Each number is 500 + 50 x the weight over its row's rms, rounded and kept within 0 to 999. Layers, rows and columns count from 0. Numbers have three digits each. The size before them is the row's rms in percent of the matrix's.

# layer 8 MLP up, 640x160, rms 0.1, rows 88-260, columns 0-79
101:494451509437487568562502473479504517518487515536433418539479516530525502486513520497493418425416426456503465471508469351599469408564524532435539486535467513551545532465486570570593497540492456453587508588536503411564501380531581490521494518
101:570465494464394477576508582513477526571456481467529462531583368509541531572586418563520369490573458562467588499479449525607465551544584470523547537501412463496546518501430542494453438451472544503567527590570468491433548589530390553522477502
100:474548497548530530509452525586574492566487482461464572492510520515477453471446550435419435563463546527505427497602494545477548532432432473441436504520512417481494459462497571457437479452474468464530468481496527522511507479497485492521463411
103:476517506556494517473548455500541440525494568457471425491483419470601478432500474457477516500539444507548537583503505547600524628466531413467490507494450480480481526496498574558432464384554442528526592603494474489528606495435565403454568508
104:467582548506492543555463601435561447492507539481526574455564536521538458467452536508473473557420610548425445489460464556487493570504488504558387376476454596491478535470532463414488451498514415442513568514392500435460507464527457429551508612
108:536521487512541400517510462511459408564471474540511531365572529571551587498566522501593484585495608516551507516528577514501511471449524423504531488612566549477429508512537505508534600497488495482527577436515511507547499454480538463520494509
098:452508627437527491450454520488523505530410519551451435539502587522512523542645510471516540452452511506558544545479505391480392478434478588553441514562463462533474520527514538549438389468485399513502510451467464553465602556414513520462485428
094:538525555476437435525501596497554468459485535424509530405497545519489504541547539472492512472454535640471569549423443622498524494512498391585524488519482539510477564570464501474596509475535511512480513494450461493539458582544530508600518475
099:499480519404436523555522575521516496536446432605461454528507395482508502489461582529546488455534496459515493543538522444543493552536580570530421568586439499499459490548425495500467441422448552502487526406624589464473458437471515504470450457
094:454502438379457556573517554385479498492477488454430516461515579427559530423566556476529494519407472547524548491444497482601450594559408423455486523537542448450475536582510471423568513528483457517503478495510413530535454607419540396478553471
094:561537510530438475474466458472455535610548599553583449499557625553557471561436528556496513436589421476557540523449491550476510522580494496528510604511449568565474444550452421476581431552477459483545523559463572485502513392478469558512478565
099:458576510559558551495516501502514460542444562458515518396503497477502475557449458429492505551491479544452571548470414442492609471576468391488471482416549464464507441471434431443508513544590378490576598528554627547504484449481470474530482563
099:490516538584459545514476529442425566417451570485511424552591521583509406481520555460504530521483423485532463481554435491498467383448458464494487413482540481394590536609526536531520482511567513609592450470494514540496522516589492532521447530
094:460530488430454518485438533542451583531459433536511641462576553434490473481468551489540466586501479587549665533560544503408488500535461423455518522569564526472485375556474402412501545463554497511373589610500535496417488521446530472486495509
108:498470400547477456583522470486461433549476469479482554500439479481535559488588437568553502454539560513519507567513436535409503459477482470525542519473459532478530459475452380462439463499562524511459565558580553433422434522548477478462496511
108:472526558452400452522481478529482439495474496477435520507465443584446409425600490514453511402456510488590458424504518479495515437446496455503494529507612545489459533475606465459467513551517525530444543504514521510516498415467477419404523462
090:403584522443566511556463532420515464505458419455463550495453480439457574533481541495543508447481463448535532568613486466464538463459558518491489468520583401444603426514513490520511536456426522406562537480484511382540478532500459488446465616
108:462386462481557465411510460451472572562497505579511557376523508563442444522508512504562439463554457585530505541493485508558486484450516439404564503508521479465442562417464495377541544475497476470532470505499482589503509594500507517517533553
100:565497487503467612490602527506509547508418455517458464468513470578422612479570451443501522510517592578525465503437472455462396507423580468480534553425491510526480511444559584511417547569500437555505594456482542464484542546441556450471497514
090:551455461462514495569508452504540457505411447526454588502559461405545493466545497560488518432409468522496548558491459569485478474494504449510502528433469496482405532472506450588541394583583465548498551448507525407488387544559463518497432460
097:536424550424512359459414456448553452446593483482467445469524439519468462541625527539522505540576493539477419499487556509577495487522457517510457445509508562534457510521531528402486433565468498510509473533508505511517598467500568519324456511
118:428441532487552460423555528460503437508512467535483545452563419510494556410476562478573475498477560596544457458431558575459552480502549479458536652423532485458519551519451507439548426519499470471542462485460570422489587525485487495500488557
093:482604577497493477523415507506514554615519490466497506546483534550521456511459467576530500477468488458525539559507506561542463546532580474484485438507428458504593516467620527494484407514462426491415490508529453435525492518493492591351459488
110:545476418500494481434458491423448578579493541405477432479583500523484457411456543510461605408478527448398487511474517618527512586509519564539483499527611500425530509577437416471476408519462511474569523498454534466506441457442516456556443437
098:489491484542486452565459485583517513494506546465557554401497518599611483568612490443495496457479463529551548509497452435487550505501383470432542492537529522502450447541474498436423487498545551479573524428584475490557474515434478532568513526
093:494482592573448558552488553444524553462553427490509480566520446528434526463486502552504433550544520439482629533513489460507562438501498561487359527569574483455441500389524554468574523419508481542622513455508479456571496426480513473429414468
102:474433504508601459448435580519518478518496505549522452541519492482420478518469524563403559493557563544540514442517454502484606506531532543454561555405543478451464515508543430458440472538456421524570492529515503560520352533499443541547481480
098:568531472531479538508471446566576566500522469471512550536526459580508502511594530545514525579442425463606441530524428589474458535533385463492435544413521475553552506490525494461523439569577438522544435521502538480490549502538461502505506466
106:502481434487492532636440503520480457463526524471481510390639509517563549492559487549523444540541502416494509518519471528529518540477440487390527531454422470529484469540560613394487449485578513504465603538497518428464453496574564513539506579
115:598511463456479419550482484532461543535522459535496562525539456561483553418565570473529521616604487567631419563481388466478440513450493527573527431511534520592464477547479485516498512528500549514462513602541547463598475460607526582492515499
098:499522510483586542477525557544380541569505537511469479474501544414481517530541474575532573502476503498597463492498460500486575443608600427491513549466522519476534525474450527574496505471580459443499584526510525526537467548411478456522452415
091:528511500458546456502440514490491450511383626504482529468474467523517506544470483448588591502595497408525559489490406565443479525446468504569472542479557465509476451507482522526545455444518566540531475406443466628475493433578494444530436462
094:545398556513492500491533521479536424521463465527538559476443523401542535552520487498466519526519551583536541457539492516541498533522554575553534458581454536526402349534563444471479550463521557486539471584613556515483517526443578560561495478
100:464517418358435501545522519406552521434547520466488457483556562561459626428483561540560479432535525564466450440551441502533511454531525471500502491521507603545496444502583471497526459584573498497502538596447526555478475457486470516489433530
097:550599432498420449556492497436386520566463513507467579435515567384519593503479595472552496506494502442517456481556472429505499481553551435490483463456480527521494501374514514553459585416471480486586536551526584486511506598485495432375459496
085:530503538517454514473499496509551472495494543448630517562494564519478440420491595516562473413453507429530524461434419565505467542439427420448464566504505436448487557513509459518423507449477540388451509444504528553537499549587496441461472487
103:452422435463478528504617517559483445534501597513401535377471543495596525476651525455599522485545541471507568570491448471551530498517511519620471474545489463517508446471562490557536479545539480574450561569521536528546554509452520468552583467
103:518485511363446522426551477492462570588512499460483488385488537402451513441455631562561416561530512611480533516499575577439476491551433487480545494540501566527502531516468533455643579513496479521540492536434532508460514437512521462565410530
102:500462485451495486541469548427479527476495421450441561484455482451580473501559472512457402508525518592540484620389522561510529554440572549475475446470534574573482513470485571441442562471513547429457463458476438484473525461397511553593515520
102:504543548485455451463414495541432531456482517560503545386517460499546508424515497512472413462469560486499476505468608562427545512424516432474519425558478446531465582508564509467429528537487535453546517539444540547491473455498493521514508504
097:446502481430492524461536447508444443496552562492527443501553476503578505436518463503610520453480481498480540526431476495475618505511594543569593452546488467546529456480457435531509433538513527462505555513539565634559492414532438548439411514
092:512551611507532593508544495522546504534474576543521561467516515496472566520542449487501529480496615523515419483503521406553498435408491507462540443569478561501554448474487518545472626518572475558531546570492463514538515595505553615450519541
107:507470538455531411595539476506537455527498463563512518447475537511529571469517530451534461528603487504528511552497575485520387520445549499562566567526542545531427525516433487475467451520444498554459477469355552478534454546515543486521529502
092:534559490437441566597456478562500564476488488430556576529518578617558489512512563478609445534375563494505516397482548355482519468573458610491553459502556434443463529520481538508494514482537508495341510530503537513522471510514491458472540495
096:514515467451547501553606478565546516477457517489554530547522444480490549529511590595420595472463518456462480436531597462521468594552445508574424471582508564574488565590591496465545405431575531470624513528479420433518548525482485514536550485
100:555528575523536531428496472507560440510423510505585535506526502545460515515436467476592580405475518523473417523525462492412522494555564552505521488461480489504461428428420410480542542478509456505533451518478370455501481504460553484421545537
091:486518588504571488461516516558543498502486613480515543428515575423472543569476539492542580472418544539580511600478500518497584537493483405488486494518505474443452547462556495556557448508614528520499584486488507503498588452533379537395521509
102:402481482597409507586430512453513597502459516541459438472592392525487601381509530571489503500486502421452476416478387421552452520538462556488436484453552448612448517593538455451492599493569575479510551485506470531502463463552455614449498557
100:532456525449459562562426484538526512530493452520458486530534500466519524419500487474545495516535492578501471410408511497573450581467511475531521442531508459465557584513518468489585436416513496446506484500492475589521424411525515541524538463
093:517529501533570568517374378438543485547593426485432532489473466500452506504413561432593453573517485427564528518571547505499549500511517448538492512497468515532446466520385515469535466483425516476554500484458503472503534539457580511450459495
098:406474569426502506459559404511552488460518422434463616449540625502453560456533529514555490448509526549452447382587548426451474541565466494524499500458516467460429474473493462448446530600497436434531489471535411484429586495507526474474433552
096:451513500501535588446364491471479561474502584474462543440465480477479460508472579482424519539469466486516503541404500514490517466565622540500408510483515455490524593509475476499517477463457406525515475548474522561559521454493504483559444410
104:551485522544508485473463563501433489421540477582484495544499474485597483479446452521512541588531542547574513508528497489451514585524414475468432500504535507585462468505469468497446499535472427508379533495505575468475510479457439497537522517
090:430592491446555444481412470522575507460564503530443505463479486461459469610525508448584451522477423426500532451556440483590533452554530456524563583470417536450516581451538432461506401462581458543508534552553499516558470476518500484611527554
096:495544429544540563521447409475508439385453414402541522518523566564573598518506533515501511427477566477482498478528548498557439479507461452460479454576529591428525470542489432473517461524459491560456456470475535457458629617530430460435494546
102:444580465515602460494402403447532434523467536612551531435572402466515478483440485540472500456537537457473510502490504484436532488474474496394571470530502474487484454429455427561471664536485440552485545568505518553467492471446446528447514536
107:475532487523455489551533558509450495447494580497445474531496456529519542576500522494535493508484527509441417559543474472537430381558519417493463554533542479541568422550484461505504432489487476507511500534382524523393497501503529482475466454
097:539525463504522494491524504553477522454475469457444534512561452426503498587506440551583464506543584452560492530527592492520419457484494586462445456400504469491505531537488516554524497548559479576561526461541509444452522481506491465447480540
096:535604570505534496443437554546506421503495519522546489527497512533478454449466524550584456471453579546597507417548548530553502508491512567513473436422455471452526505482568528399498482508485481470562468468507580505573551505507532493525471412
103:441474511566481513573492538438475498500388409458525420542427500465544392481504499328506485565523578613484580538443463584454458458568484479530479552587609521523427515502520562512471560491554517458455492441398521472428570508515571470515568575
101:582555522541491566525490521506525516526527551479530476525530395491380547487485491535484483466428504444489507527512442494452502548488538452558442433548580494573541509403440504546541561504479421551501570498478513535576500562510470583509395529
112:480502519467518515469389474545467507511533444501629480456496627565494439490463513494529476490446475528475495480438528509500575532483519500563453509571418501482481530512465495503500551510460470440507464377522432520448513500453532471467491362
101:523550526501453460439436518380493476541487457556603418544548420477523570425456572501514497524473485438475444504466508470535589519546486488504501415490498479587472479451501510537583459548502556490483506502442526546474467466477439507511465540
105:547430467438546523517499551498556539597505450407473491503500470551499510494443535425488541452486533473446662497536506543518479482539478578504509512533497632502549491521512596508523556527462429476594515536451527529523508449569417422470489488
106:556516433515558494492499530522424531557557530453578505451532475459471462537479585523485389505628501509582454518481487506553508392562444491544509474546533497408519524540612579435478462509466616586440534603467565578489519496472440433428475477
097:512543437544491488524455533465471507527520524489597520516509510411563428518551581399468588513540462475449467579402437503522481383530513445511521478620533426403501490560577525522514445473492462520461514549493533584529407488456508482543558461
100:460572481512513428456462636475480496520479428554532469548496454484499535533592471409512511435456450467523493583529458477455356622579454519538544548522493581500555470492440522475460553481497444541466523456514511510471479552548392582517441590
105:521574543510460501463487491457465553631515484511502523497562444481498495413495525491487532525460488577489446489498475493519541480488518568429407538550518496471530506461477465527596419502490459506532524542509534534516472530646638445520428572
103:492508475546404567486533505560483477571556509479529490465581463503485487584498517558543511489497527513526526546490586565436447519558475542533480536529628522532490440500482571458500569507573605444476482477525406505541373554522469530470419418
109:440499520516508421512530463457538574560474516443480570451460665570578480510460443441545417495511496499516541510541511462480542487434489508447486418439527479570482523538502474560528431553472450509475548485487563521588565403446613430510548585
098:458463515465541533510421439572599434443416464467543435573522526575544583488505496466466474545497501440438496555443385453505524545457601525522483459409294533504538485461576574450482499492466452496442510578489457534490549542520481478568529508
099:441600608511518418417484455480498470569473539466396537538463557400496540471422566506578532551509575470559574526535486620560582530510560567471463491477460492512518540430514486527503458497456463494502552526457509426486537411520537387533464522
101:472435583546553442531590566479486587456426544487450485498414547458464503505491470549543509473499515585497548430402440527519465490455453393483437456394607511461416540556429555503504518538460457532514490561524493520483513576490489471541497410
097:483546557472530537442486526516457547394447483438568477495512491513536476525451524577573411475474472529501466542470555543519525577434522448523387475448441517531456475472455557541553436453498585527463466533558489499505492577459521473435458489
101:594478564517464598543454564484489535507428492544491454501586461495595510568562557451572435486453434552500459506519505491527571464492540492508529556442483474546527513519527443481474506567510551506595478550533561516561511465499541538429568492
103:504496482599422495523579518491491484514422556477473511455530519564517556574605505528419430373520549452453554540492557499466501559433551567507490556519526530440502486495458569472502439419464482509521445458438517568410538520419559510456446535
100:455508454499519474570511516488500502511532511514507525464654420508511536565428595516446460486561466426515504463494395637472445569456473386482545575561532490493531554515470480489530541432458519446508562519480506539552519619474426510589499473
101:501464550478502463469438577453462554494455543493471534542400554488524526485546435521574414514491632547472501556536601371511566669529530558549526478543453531569485447498568435454562475452553473469518534507498427507576504395477501451415436519
094:565455561428559391624518428479425499424498447490532457475555506590544524533478533526452475495502476435534485577499424504564541555510430515508465477547465529449533537540478404542488453420522596495484497548411552463532535408503474402450475499
105:508546595567535518468460588553495482477461455511498446507446560437628540537544475449452512511476547466493451504481430502487481544460502586512536480583575476554508479489459534479492489390369543454509498510486453588527449615479546526479476473
095:479508498642468567579462484525456485555518515458569472439516510486637455457534533474507490550543443523518485502506472537454437512507572446470516442497499419416509497606521473456448527474504505492497440435604569537514461475520540546564533506
094:423501474433495517471431441454600483555455578559546482502495465515542510504535450399430550460544574578443484485508506627463511557493459519454482510542445651523424523511571484481447474502579560442498459568545499503523419455579428568546430479
093:490502471523494565537540602599460518592482536498496471491562481494423569520509509509554513546482474526512495433446505512457449478503501409518539517503558554450470461569455549555518459561528471644507468536463461494468501601524463545447414404
086:494397459515494551462470487460421457522514506546503502442434472444488465516570492557545531464483469491607537504586474484449506452570459591478425498398445466489523526609549479522466545523575518554478533460550471519532468520551512439514443574
093:474491621453502559490570428591498456448532525596489492425488431519532427512505553479502477422473534577477511417426447538492463463539557538480549517463545451520613473488586433570509445458505452470527534542471484496542575505572438544490550541
101:480471499492549444534495602591469615554462548452483453454475601498554610534597402523545428478545522471535499534551586501508578612482474536557504560522441488579505503526548509425667507455481492527499515446446530540504526490510547447479515494
100:444477496553486557535458557562548544508478471430501493506501580492543491382443579509592495428459550518533440421451452434426534646429443494452475433489579531513515457509487529430469441589447508486441485469518540511419551388453553519444406467
099:467559549401509453593526415451405503475511632523512506490481527490530567503451452550462520491539433592449525569523443505581493489579529622467544432539494511463614526532487462508579479488461514446582538425561529442497537422524512505495396489
106:539500526447555378488494507595542487541538508497593464582461458491560500488546579535587458538537574499442531561501438418529450534475498495478479421537474527440487509484537545590550547550500354468499455519533488464469496467633463574461425490
097:577484540549571539478533523539578493509541473527522520454590492530486332558446560504518504436488461485412420483496502419505511489472498502443498457488468510409526482501508549602525479497499503399458468545514518453543539565467579443549520583
104:528535456493602405527558481484551469465481540527589421484575478491551646523539501494530506542438469419458475413543469608443495494523522477553466400553520554557468556501508464419583533539492510516563594537535528452448483468520583519552512561
101:452469603507480489511471425509471488510401581572552446461390465580562445499461490453571583590504535510528436516459494389512529525511516538536471442474461449530455456522503560481460429480522450535459499547492497534520467442529499570480463530
097:487490509555435505531534418615462494552422482499581597533477497538423499471421476494535396494569507359605580470481571572498488523479554485498425560514584537466430475504491510496482505454560503526451547422422600547470506468582534388560590475
101:482404587539540540438546528584474548542503543483562455475569446470547437577430501514449478486410610505564517541480448524524505519520597450556508578581485452556545520485574560486459518470456526540567593449495492456494548513529474482514522509
089:454417486473481481456469508529414437500426508479459515478520529482474582427516546496436572485460500395496468472478559500574431505480429507531483540500531532606469541600572481515528525412451535502472411512431412498527473448503477550470499584
100:559475452578507606506505503525452536437469516522532521513544499559473468520522483492458610442516457514522522533539496518499516578558562395484406576584446477563442550543477426506434380548486556464494470498461506453486478498442435345469555567
106:476571484510618517529503487533556580447432500523544485401495474545539523440543514476459469402545443560539470453445487429453534465573466525460481510480518547397483504481519531477451518602433490567556516448611512569415487592505465533518557518
104:519598472473573456460446557597572533561446542507505569411506532525409523468533552581486566513519459626573530456472543434495622640478436560518490471439533472516487500463522575531506510500405531476503467480509491505528511466406581490518545499
088:494473575458590557458510494356536528540535501622485585435542606350511515543539460469452541477479489539545578517509436520541519472491531475437506481484485581505406438506460477541549426532502482489475571530424523493509501402546456511433527449
095:510579559447563530462535575600510517535494479465538570477496425459515536490522510532577539477494454485507487492502479451449560618439509525453452440437453539541547459594511492542470464556579533463443550538459455591454410515483503492402517444
108:368480429516521474474396497562484496489531515541457470458465500484473435424508447508654443570549543499598471588538508559515496531407469496529486491478444488522471537500397545501611515470507503548439499520479527479422505454580615578484483567
092:525543424437515495457539480481459423461449497453564533486625602433433545483455623495472490476496550462449564471404483552502530543567502442463512512527447378455438465485564439451525537542555486474366561469487515497519477400474475480505571516
096:450442537407418498449513564522565385507490511546522502459531578457469474470519584564525553527429544534503520510493497478446441471463559398501499499545498405486398444495508597514517432448592469574519486522538599580550536533482477579574543624
097:382459514510554488442412529513531483558565466573537590399486476363553504478500516553537396515520569443548560417424449390444570501568454571487428479533462473544552451479500557535519539464564536496583550539461506452509446522465455543519562506
087:528493502513529568474493486447463444520486535470426461499478512485516304456491500392469527588463513510481469535531539547501470566504470466523545532550473550439474449615503501517509451491460518443633417472571467544504544619608561562547552607
102:518493494518431538554472448486574604437448514432592424524469478486514446500470504481526497504379493450456530521520453522540542575518431488446533643574483547556518538513508472442473480432589533504459497491474543451479585463502461572585520448
096:530490510516428467541391468467406561531564577581596533536546543503499530512541539468445410483497460570529519482553518573476496516517518505435514489463542597523497537496414534513491438465485405520560472450451534531585537471547554436510476460
096:448515539536475495614472518482484456546520455484470492438492552513551567565502541410488484546591577508410551489595436543520413475518495522477454521492539500551401464453526494508516502520471442435437577457497570457506563502538434483535409567
098:418545500504480543501485508395498521560521522439586507509446486447552524525491496479514489490481405469569477514585537597504482440523462431572502469485532550512534480549546502564555594435378477486437439532556423539496508482415457471502434550
096:543574550521434457508447501528440524624557458644532568456553572400489543469515579452556567449543476465512481496529453508489486471520482421534564376521545534442548457540490559483565486555436548470531527547543487523511502529400638470539475494
098:512484445512527530511488532538382469494485501591527548605522443515573427516559440564519425589519563515518583490527423565497482497529500494465611430559497527497438536510533565547529476494453534535449516479455468608478503447533488562481541546
101:474362509571450498520550633485534570575541520547590489374519590497457516511530467539500542525553513398520491544478513563474448496544501556462507516532403495516474501495562468427559495520497496510525525505582445482508535528477600494470549575
108:467499559515553494446531428497428451482470549487610589444452541444498525482556560559514505507542626491464530486451381543535637460564519506467484521571651497428470450397573507561492453463523479467412471507428423528573492539535548448534531419
090:585461513549412517554508513556526637585453465504440431530478484438575346446552505477466498522616522529524561439438577498549588496556455513493487539539483523456452563438568547483592557500506495486506497499563546481588571524556480395464497424
103:366484525491574447395575557483522430497468519509512484572554394471560536559548438469586470547530560527460463512499472512439522531549611573489544520485561447547444466445504545480566448537380493473520493522514498422440636535541454529486507560
100:461523510542474485479619489459523348521471544496528435477554510464564508498425536500424531442482492501520498499489420471530626511412376534567515601446507452581555511399443497474552421496480476478646508525497539425502541479414475493534455560
101:485440508560486467501505525419564431622523453565440506476511540545547475485458567554574462477434513457562469504505519432500499495481511594478414536545493550536468540559445534524536491556576514568488563523528513432463475485551496511417506602
098:412601467524468480482520562494438523463437567512565523483559456497513520524531662526513526540432434489386526490517445506409551479505458436477572462486512508411511556543552522512533576478480379533474474519605442495497502486525449490577488425
105:491459565472572498563455489495474503538570497525475446500492531654511460480535472533521520405604497440576524500398479485544534563534551536511442513521479530620430473492622537511531458545455463489505401520488430599557543443430531463458517512
104:476460490502451534497470565564519455498504473466522509513453465514463484606450460543562489519495526497616490461466547477519504578539545502443452480492464504614497488518585535428632566480473455406546510476482426469534502488479540540488520424
101:585549505562513502538550634506413421525490507516527498532529476473533460514516541487484530488601477492508450554416499498449545517399538525509559516561515501495540388535478488514442472388427407560474448553580463517483527538472587431497449493
095:437519556522413562557491498463554410514485504539455488531458495516518612495513482467578379641430509514525510459535546519470497489596481516497432525562516502598438467590497494502510488481517475418512541512503445452467509476518568423510462466
096:486514525445491526595480477479569538551482574496415516552474528406516529558514541536484416554565541549555509538463452452479545528515533498528512416624591391509463487527529524474443448528434559433463505555524436436509471503496552543503553570
099:431563501550407469505527533536501508586481460503491526495522624570426568541523503574627416530511541518483488420454512435561548545414448516474562513532522551468475408462532533459472509480418496457461533566519429436561511472483579493610510487
097:504516523509469498487468559485489516525491480544501517517425385400551428538437543590506555557513515513547451489472459462540604570470503449442499538537515523479538592468537621448547480512579452506467474608489576472513522474498455474546423481
096:600514582480534402394557521486443511449538497511594536510523455570441456560536485512517587569465477441595521531487460413394401490546529564478467467514569523449578451552491610434414495487600480544538538452427413484506522541494461461526444551
103:633529466505569557462525469451516576444571458549515509470463432578495577466561517499488564501447517571504525434461468468614525540477527428547465498533576548439484446456532514498545412527527558509510384527555440544502519492499450525522469432
107:543500545453482531429525522504449448539472527622541469425538507438467496429506465497480501396447532459514470522452465581556480485532521417551427524380473588473600491570486502459502536486493629528494535581478462608541403491490463586544520450
104:495419547406424441550529457468555542520488535504520533426543548490419601576541412502482425487472503528509451620540550445503604585532484537534543483508480494578500496494451487542574498497364554491510540513471553513529450436504527608514479494
097:574613522423449551431446503465457557471562500510506533496445516479436497478504590382566551501509502489513444532500473463456558500481523415507535537480546488609456448545497498463454564427558382589572380531462496523424578620515454482510597531
087:459413571508489561528487582487431481518457506544486593460544501478406478551432450586417441528508496473537533493560539473428485489474621504426522551432491490456390438554492512520551467411540426507510505517520423512463438587419508596457527515
101:542468484470521521453445467484444517556443496512553442453551448480599510440483538530522488555507443528501415571551523476452448525505475544541583512609617459528439521557528538499382521477559388502474452530482460465335515517597565579588544459
105:532516464473500488507513422456490578479465536509525460474581481551522476485551524534553472560458451537477569427457485468502586512582524472552528549523458487485460512514516433512569482526478439527413453545437420460516509542520527490453584528
104:516453471518526504488630553577499515525381490524488485504550480514452532422508568546501458556567453528461485548445452569450467516523447493530526469487577575476532456437467472506468461526528537530494535500479479464546476399439498530436439493
101:641567652521554556376496495481525517541471592469476568474488458548532466549513545503451518433513467531431586546527501486427565556490516509477525520430563497592467545472473580572529436495434488501558483509498555594432524519551461462463462502
100:578424546423467467431579449549548554517468451511491482424525462487548559480529484345522601550552523424438607519530484436534584432468538501543450438473517491540474495542506538534535478493574493465562547527520528502542495509539616455527447451
097:534496610547425565524493435604519507524436555486535462570462496525540560429518516505510591449529438502493519495430531568434545559554550564473382468537391442550468557473523483431539573557463469424438505431500562503493479485564470485492503478
096:478500504490532539468498506533566563492408504478506498470389420481472546387488527612441536501449525529525469474540435520546474484538640500530472571560445531590574545509432527549477490543502557577480525514492498522482415519538533491442370451
103:400469473494472510509535490529424469516529471452489539503427473468444518484454595550411501454464504475449480572463467558539518401490520518478388516519520422531512553482470530451556526369466474453580531443479465545439479480519547550606480550
108:521503447496433499449445497568509546463434506585564501436633589628441579471471435531456492568516500456531525524524567613529531534494545530534501543471515544604491486540519525496497456492541479518532522475442426500440507521436525559522455477
103:519454442474448512514505479528522579383490478502505540425470450512494470501491485571531428557525471461410369445531486462498531482576533542614498516521457489553474481523490551489504385548489455551444496541416481535565524482594502479573456498
099:466588498454522525489490435617482434497413494463471469523502522381436482511492539530460495482562499581462435410483436497496477501573424420542520379514564386507479485477517513534445489523447495591468432535603514498466466512470491507527383452
099:534448566502436440542478495526509530531465419497436482567548471426555522456604568478518462596536529402547485532448520449521540521440518473552544523560466556479479517525594568549377523492471529465475525540451465547545552491483481468498590565
099:495506504404383508395518604479576534523415529502496439463568475505616495479486452530540440524540574501518539465461491514472465493518440533487506516556505516505462575476540537490547531515429533520589537483529558486513503393601521459455475517
099:464551404531411546482468461571389468528474496508512439543469513565499643517528384511484448444494419490568497502460468501550519489454551578467466472504485524521514422567436498515410433428469507512592549599545441536513492479511485459487539523
091:507590391502451543543387500520505477477487527476501473484507568492457530550473482392499516527510474476537475442452475498508467455510468433623478502542534482557449489517578569465464480464447435541488562502534537498573512459517522488516426523
094:561530424472529495544540508545549509485566511463492425517591593503592519477584501538500567473477518476509554479439547459554563457436486480550579537523511422551466594476416536455535471575539506448433580493512450493544414457580481523472451488
105:510556471645421513441632590541455515543520416477576535488480531534509533510498468529611518492509540523584508589480423533549518388552599490567525582525474470457588469475511450410436469591443450495469571507423480532465496471614515489568532505
100:472475562498489410492478466492460440590474562520510437492541553567488560424571546554545494464457520545435529513556564518544460445543498537417473354423526461510453564515472477518573538517391568401468550410554502437537518524430494547561503514
101:540459579460444448578544538527507576481457496507379524495436442449498478542571449492498533454483512538474476446567447436454561545533564435475556568532480463531447509438527470449464481538521544505613493508534433419443587439492486543524493543
104:533507558553481544503544520552528502537525467513591497504533449567520537507519484503477508529440582518508530622488502548495508432424535421546520507518514571476429522541496475474502480463532467644512556578511586507508602509394488538451512465
094:507449454454581626528469568482487545540494571494502543512477505556419537468429576540457450469488522596458477547572416528453469502449546429499432490437543416510437496635543522525462558536505444513474512499556420488467486491487488427586426429
098:474609517565455548507543460593463628487463499493529559532500508439529569560506559513542461459554498429450561530562511557432459444568580468415511606517492527471473540538554496455487485481453530511613481529497534575427558493412427438508506462
086:461410589516536509530464585559544492538487543572504431485518491552522442556555523454433505446534564550515580448403548570388455615531536573488537473541439562547465514508492525414546471537464518486499456482464451493419563509472594513499501521
099:552482474490554521515505485531465525523531557472526471455612584453529594454563525545623539440499526426457506506454436503479416528480530466450476483396555460489511430459569518514638545609466584554476558483515474568481459507612512567487466529
089:506516536545520503552495537499554519492502462498565514503401523561596501521555487517426549483473370491481482488526480483447455396563564570450515565508508475520515538446472494492479533626559486537576443591542439473368571424552513515483598587
096:592509559460563433493479450512506523481511534500593514528529487452513567482513511424470526508606486553399528503492506590436495512504551544476515527499434545437582499557410510549519339509563511532560518489470512570458519498482567514575520512
108:481442605591450524532470530468485524507505529509391541468530444577526479606482489499503423433399490486536580475483448491499553555614440531529634391487492539605478541565531476432541476588460514509459471569512534457590514429458452552430453481
097:551505487594494600489449432524531494572446494561435500479455490486423496526527472585474561494509456511448503493420484549557496647557442489569479539493580542592458443552451442500527465607466496461539487463474448470479508536466520598416434517
095:479517506561509490503534539480604556422566603457519518468522461532511588476525526469513489397429407512521525622428469482497523492514515490567452515525565455465574446504441635407525491400461383507515509556516544488574547512463488480536433567
099:600434613489517476465544490493430547520529578476519532494501485527472502501504431580534493401481548541489512513558541491492558558519524490446390494523546541531382454487500495596574441516416402590602494492485411451536462553553416525518483510
102:492578468544389498506486519498524475518485439488539601449517506421387556502489593460448570509537510469496425539506461517429522503458487487568412487480472510503566511497507496446555479469539549438503504517478492453468497425473640551533549579
101:549413526555532432522433557473441474490543568506522500479554559493588562586507510447547408550536518474496484435612477482535583437491563544483474447600448547503464538610434543436459549546425554477431485478577558489488616480471578443531519503
106:510575427420534470519515562575584481494438541518529472472567447432422562515490585445527572489519565505514460585478435419630495485459607390509494547437503552515479571464557491530430464534397507494508544595459553464514467504488548467536540579
096:516542534526493434432513556500495554511498488469483426497411491470514503450526561463634541566495552438425498559584539405542489469479561468496519518341511485523481587474521500477469547373496464532592456584587493490508506577475516527604446524
097:456487568434519563474467537555519534494589469490475473522457493461441528490525483489512489522571588601612572586553509504432560478524418503462575505508531486494463427534536612484492382534539515520399521582355444510499475569473527461607466497
095:436535435522439489465418491587520585514446435486563460511527451468553497529512548398470483416603503475487496538469485434465471470535457413548530501562530499475549478501533574500458493407442489465427459440547422498465518536504510495434502526
105:495509548519526492587567467501459530519537503455526526438579422421442496486480534524566505533545487467433482501528481443579616602522509529468463511429516593492547555451542582441530480525504511564551448485468562483487644428521470492413543488
102:509530533546498421488440529538489505561490413511483550459511479527489397452559541523555607442554482569485516517448489494541526469507558588516446444473548540434495498408609475490497429496461556603522613511562484442544583459429468546464522444
101:536505472478583518464491514489410552518532516407481498528561484520501567480520470451451516455407502422520532462592372575497470501579539515484429555489508576595516457457518451428458502575545491529449573515459508484386448540403500486440509529
105:522531465520440492510495569565497496538512501592539494376485431486567473494549506495481454481548467532497546491479548474433479483511492538501405469481437628477457440534658465479503480497525500526446552490455561505494477485509576467431407504
104:439491534477465513539494512540480432555510503460469491408501407482613533468511487553604479461586533436508523547479431571549427618557538507434408511490493509532495463500480529457544593560492559431463605438464442470533577451580422513448586534
109:517495467521541445552388578472472494527525517519632425536508531604537526390533493518520446498525531404502533509552465509556461498527499530422430417502546499446452557509537482519536493495509468541573646475464554572506462338589506434573533497